{
  "n_layer": 16,
  "d_model": 256,
  "n_head": 2,
  "n_kv_head": 2,
  "head_dim": 128,
  "d_mlp": 1024,
  "vocab_size": 4096,
  "activation": "squared_leaky_relu",
  "norm": "rmsnorm",
  "norm_place": "pre",
  "norm_eps": 1e-05,
  "positions": "rope",
  "rope_base": 10000.0,
  "rope_fraction": 1.0,
  "qk_norm": false,
  "attn_scale": 0.0884,
  "bias": "none",
  "tie_embeddings": false,
  "parallel_block": false,
  "extras": ["some layers without attention", "gated attention", "value residuals", "skips across layers", "capped logits"],
  "init": "normal",
  "init_std_qkv": 0.0253,
  "init_std_o": 0.0,
  "init_std_up": 0.0253,
  "init_std_down": 0.0,
  "optimizer": "muon",
  "lr": 0.0101,
  "lr_mult_qkv": 0.5,
  "lr_mult_o": 2.0,
  "lr_mult_down": 2.0,
  "beta1": 0.93,
  "lr_head": 0.00689,
  "grad_clip": 2.0,
  "warmup_steps": 200,
  "schedule": "wsd",
  "decay_fraction": 0.746,
  "decay_shape": "linear",
  "final_lr_fraction": 0.0,
  "batch_tokens": 131072,
  "seq_len": 1024,
  "doc_mask": true,
  "train_tokens": 809000000,
  "steps": 6173,
  "dataset": "wikipedia_en"
}
Each number is 128 + 24 x the weight over its row's rms, rounded and kept within 0 to 255. Layers, rows and columns count from 0. Numbers have three digits each. The size before them is the row's rms in percent of the matrix's.

# layer 13 attention query, 256x256, rms 0.055, rows 215-255, columns 0-127
079:113137132114141122116169156139087104080135107155134140115110124126146144126145124165157135156102132076119098123143172159139105126144142146131160082119188107093098159080121120120136138149133118154128103123104097127107126117142142076126086108140111143108114154133151143129103138179120145115078111085134126119178117159162111152120146144128144119127129140118191109126136162093124178137095
078:129146128163105107098157158155190086161132151131107124121134120149129177125113119149093096164128098124108095160151128157121114108149122123145178106132119147125132179131139135158125157145125136133143125125134137101112147139142148087104099081100154130129104119152109143103116131142153110069065088106103082129127113153119087103128138146159130095176197083104146147170153166100110120074155
066:123135142101147167143096076129110133174110103120133096076134155146106100150125142129114138140166137134134125119090139149114109110113142069157123152088152162186112084111123156143156135169134126078122117128116115147095098100126119128122106150132109122104112160072135073156083102113087138120142104128094169138138148097117159120130124142113129118138156117155166123132106171104105126132129
084:127109087176159137149075131116098136102136157147105168158111112098114099147103124108150157119101102114136160103094108113099119102103098164105161162140099112112178105140139101134073125117078138154148105126157107142163121145127133089091134136157117126120121100115112149154127104151164116166140187129121134125116149122125132118144115138104137131124085088080091118077152103122121117141103
087:156112145131127101119148164103131175134099131139152121155131142149149181127137152141094127145112142176143121164162118100180124139198131136129110116156109124109112098136112143129094097106124121140094152123124168142130168110090129135124191138112112122115162159172118099094106206119125144161121135159132097120110095155146103151125154138156124144092125115068086125162109151145166162131142
079:158157072117139209157154111120120134061134134146113192143134109108128150115081124142152107130114114110102126163088155083100154136168104122161151109147163096108160139142146138109120116103135148140151093160162076118156108159122136158119125142106097080111147152100150125184125143119152150126120161102087151128123140094116119084139101142144098113105109135068137142113161080095112100102105
074:114111094101141117149128175163203098127156103099100120093132129136162140153106101149087122123172123129091142130156131148125088098147112086129128097128118101113143136161117114139131152132121127114111160135143138138120122131097161137133089119112152112146128151078138098137101114168102134127098106128130132102144148097128144161138123131135104137114160154138162142111129167164099138097163
095:131162131142116085128127172153119123121070126155113103140144119132127167108126130123129127148118146103150126139137116168181120118108164136122172134084138182156118127145177110160167106155198144126098109104111119152129145149158134123125125098116147187130144115170158157069127117107134130120133106186119123094162092122122143135160150138137095088097082141148152132128094155103120143145115
085:172130119108121132095088126152146098122178144107111083153122142154139144158114103103172119102105115121126124111113136138132095101142084156111106131124144084158125141134150141093145138143142107113147153101123091189156148114115140128125171181075141108121151142088144107076125135149168150161160128118115147118102142117159141168128140111148161152128105160099116120057110128167134121109097
095:189097128176117149121086161145151137140145101125103182154122106155144124143114121121148109124134128136081123155135132142128126138131146141135141112133118104158063137110123118134129171112118134089140133150151126077123091157154116123117177155088157138096180110139125111119129092138151132110117129141136115120086130158117134153075166113149074152110155123122154141124174109076163148165173
097:123125159168124137093147140151120116124117110116116099116129156130151110139146124164066138128138130160137148121160108138145090124107162102114131134119103189109137157153121168172169142157091115156130097125122098126119115119123166139147085077154153142152120152153066113140139120092096135123144067092209125121117099103151119151140117125118143148153148132127134143141072136130131106102158
085:136135097147141121138157098132156119146138119105121145120104089156128112109117127158092134165090153138111104181096125114138110139142171119156113121170119142123159138142100132146127084120151127128149098134178115070101119142129097147115116119134119145112138149144181111083123114077098123126140112120129103139163098114099136087126104156108139123123131087135134145152161167111109158179121
101:136128064092112129108119099109144103144075130121105090114119115093129101134139098157159108144125138101118158137087122148119162107146067131107142108100186130148165173122111098174118151130151163097125130123156090149124135097121147161096106090112135093112127141134155141141130104109167084144150150121139167138120120141163169088122104167110157092130143120118143113140092102102136104142100
097:098157140137119135140118158097126164126125127164141154104135106152161104090125111138160089122169157103127126155122168146146133139122141161108090131195153180204123125061116118079127090145127135131126096116149109157125145104108114162113093153118121122124131143140123135116137091136104173095090145119098152095094123153138093159130133127149111129178090143150125155143107096130147127124105
101:189158119107150127147135100131126126104139159135133115110137120183171147154098093113150115103125141136115146136120102119163136121136130146127140144154152070161139127147138127121080137114141125109130122107106111112139120133117107158171173126129121097108107121095173100094109125145095147128147142121096138117125126094108144128128153086150101104129078115101150134093142108071134107100129
113:139097163103177125117092148179151099152119117113126118108150144118149120123098100167083139120169126178158135103186108123158110136149142127134107111122098147139114120095113127168134125144117134153188128074154136125097073139127100131129112112135133101188127153144149129159164110154155103142108168107101127105139134125132131099113141183090118104174141104119115049179161108124122146120125
095:120109084143126074148128151128125129160122114117150108119104097152125156102110146129116132125131143140127127174130089127099152120101172202131143166143108154167163109146120087134097110153132135112165099081111126176127160118146133136109104115114137131094144120155106144088109137118089118133096094155135107132119133155091134110127115129149093108182116147170126118179118120179118112119142
113:124119158156114115087111142124124161136111174104165147134105093171112132132115088161106108180179114174138133174111108135107093132131129148129131130129126171106130174129127135141137104077125149111080083134150109172113175110136122107111149112109176143118188119147099126062121111110120143111154123091157110136102148118127103129136174104080110131151151168088132116120105149110141100130167
110:157127125107147131084178126091111153089141090159145167161128104111086099180154128113130124136102107111112116131186147145120135177113117105141093086172132140106103143136155203136132148111159130096137137102100125100085106098112134123155150133153111131141126162099132131135120167160121135109163152115141147124138133169144133157151123123139150141047148117153115123132155095091126152090157
128:110140142176136133157138123106157099101159110169117204128153091084136112142137111165103117131149140129137133119132135140149109128153139104117136141135139148094115143116120082116151121132144096131159153161131149120158117124125144166104136133138117128161126141121139142127125117135168114141124157087114075113146122101148108201098143176121130165143144123178076106142152151115142129127141
120:122117153144134156149129123065135098157100140100136163153078127127126148087119113119125138098094107129129087101119153119126106104115127071104082135115122122098138121160139128143116122161137121103129127155122098136120133114153136135112125107103097091147102103114080119106078128105093131126147119140104111109149119134131097094124136135066133115076126117098105172141125073122142098109140
124:162112112138105128094148129166129150124105183124139174128090126129079132089137125138132133146122102155145142117164142118159138159166168164093089148127147134110110160098153150135106134165145101145154152112105166091122119130146130137065136127170154121157096141135101100145130122115128099121146150140128098164154125117132151148091106098120068173161165171153170092129117129106168111076158
133:136137128130108111105068109109098117112134129138132132170133089127142160159113139121162129160109123123115143134136151121128107108112153132110101148138135148111091075105130115106128097128092107140140103129128102112139106125132158097128121130135103118090176136100112113149134123139137143126138135112137154143079144122132123157147141131157159130130110180131139151148096169150135106151130
137:065129175143145119132122170113108106125131110136157113169154121158137132143174126096121114163086143139095090094120098125147122133179141097126131110150106124133140127150152145134126134111105122132144086140130143153141074141110087134134134159147152122110117144165164125123135160154124141151125100143093130168087113073145149102137118124176153148081150135108133132133140127146124125110131
138:145103137141143112140143116119155096166109121135096146112111101128133174074152125119119127119113159100113159128129140104098098115135186149155155136147137128140117095102146100136135118132134106095123125170115134120108164115116110125095117170119153044130096134119143151137100131109136154165092100106094155146109146135099151143152155131114129138178143112122096126129176121188137136123083
135:128092122106080099152104161061114071145091110069160157131135155104149103128108119163125088121131133126170113110113117123123122159115101134162094129132097167172153162138133112114172122095171121125146153127138085151110155118099137083144118106096153128106173119096158112167138113163159102160123139139134120136159128158114089101130099131119124133142108130108135118118122115098112141134127
132:107150133118108125091096100122116139138171186120129145166069140125147177127142157131173109111138148136129128139140115150125134133140127157112165101088095102140131158136115134117118090056168106126177080147118186148127149137105084135106138162145125120118188150119126091128135124169145138134125143174082119148107129114104111167081135098138114177192095127126163123124110150106134144149120
143:123088098162093121123114086165137116099164149115116136118147139184109132095094131124139127142117127106155143137143147175131123142143158118155124141121163131130181134161107163105108134123116187153130128156155116094143127130123130123104125155128087151151113129118144113102136126122126124125169148100133094121124109179148114123099142133109077130133183153113126150129132101149133112146116
140:119124119102132111163118130129112095138119166123120144114155072145146150142085145083082127142133134150111104150133093125123122186186173126116140117079129125131134148163121122130110182136143124143115105149122200105131161171133133126154114144097121123127143143105115111128108157155135129183128137124123111126151147112114155121110144094150109187111166130161143083144188139186113156119106
140:119117159118136159147121152131112116104108119102144087131107114116102127178086171087054134127122106119161144123106119146091122104150126134146151098163108122125093093134127121133166152166094134124139142091122132086105165116133103136095146141123130082072100126097138108126159140103151132148135121110126170097114099164090136152105128158174144131131102118095162102129129145145166121121137
141:103112116148074122176148105093160115128135118130096084095153115109144145150120163127180120091117155171123126163122152118118123095098105214140123122148127131147145120085144128066160142153090133112142127168153124159121137112131100132146130184092120111158139140146146158139141139138154118167145115130083114122140108132129166120132158137065137116138115158117138099115152138149123112123104
148:110130081132104136119119146143165120141118144146132100112132158127150157143135164141108092149157110114103127144131113123095105117119107099113155138135117129139180183095075172144113132104133122164098100132149130124142129110128166172178152131137143149086102136125140154085154108124143141135097142092125079114094138132144119086141097156141124098141127117198160119189166087133127124141106
137:107153126100140173105198123123103102124154098125107128109112135128115114123112124122136134131180096095119153136097119147120059094139137164138161171117096112128146170149149114116161154137144142177140154151096097101067104142142121116120105120094144099068132112144120118109104127140090143120117107117096152088111137087127165129128103133120143151096116087116115130111148117127107133097101
138:152157137123112166117127107116085082025132136108144128111155132125129092104164099167166115151169104162107145126116133153112142121135124123170144124143107093119133118126143091111121096068147142125132089135099144146129138153123157080145124080147112153106107111166162161116112100096091143125136124141171106126094142162183145096127087124118093156109132116151170108105119132167134118129133
145:134094134155116129160150107105133130147155108107112168177076149142109105143139107145136092116116097128117111125130113118111136143113112130167138145134180161163152111146109127124109123155109132169129134160131149141154138157162136111078127155110089140153134161153145130094157086128099131144110135095142148141130054119115152124107109098138122125097147123113131145086094114154165102125116
135:113163111140133125125145095168156082170127148091110133091101174157137168142081137131127148116130141116170130135138103103173138156091140113177078139153138111136120092155132123127138125124125119125126075163116146162094137158146116124140145182103180116117153096104112108118123119103141122116139126066164130120116146111118127117105151126144169128114129098157134095126099118159135136103090
144:127135123102155110134125125147128128170188128105115158086148116133099176150119080099136152120138153187115118144116128127116185132125141141150143123141124135091114116120142107134101137128156147097083167118153115148136106099123131147052145125147103142132112134126146132154141141149109152097136100142123125137132150137108146112142106123136163133154165138134125098141105095167120170161149
152:128102108106082110107103133179158166107121138100168100092173116148099116147123160130146129128081119126148120149148140125152084114094098141116096099150141164103104118109135131138116142148090109153116149169098142143151125122144177100093108147125130119084149124162110153141123165141132148110119162087130121121170107140103120109155110110193108134119125152103118074130194108120146161126130
140:102132159094105117084102102122150162123101151100156123117082102108147098123138163140127160121147099118178118156135108097094152116132131138109111120125149109104162115117125135101132139126138153123058147088154130107152092138131161099118091132104094098107112152092152120086153090203116118088130109111117128168141126144125099123152120131131133128161157117129134122099088164112130104106150
145:137075137097174157132078112147071111120141136138126155145114109111110140152136135123184104133122167151134159105079148109099119117111159142135096125139161105084176138152105143107141105167108144148111100142110116111096103143130147097145108138132088104103140140140132103157144111142118163133151126120138123149147142124139134109119113137110124120150143082063174125132149087119085131144110
142:104147101146162100140107160107144124144105141110107177155105088100094114144120126113149142127127137143176122125143116134154130113152092130133123119157086091171105139138133132096146132130096100121100136122143113135159176131144137140088097162162160133127130120112103086101137110118095179089139134109140144121128127118134104125125102123153125104159115060069136124088116123104149107118169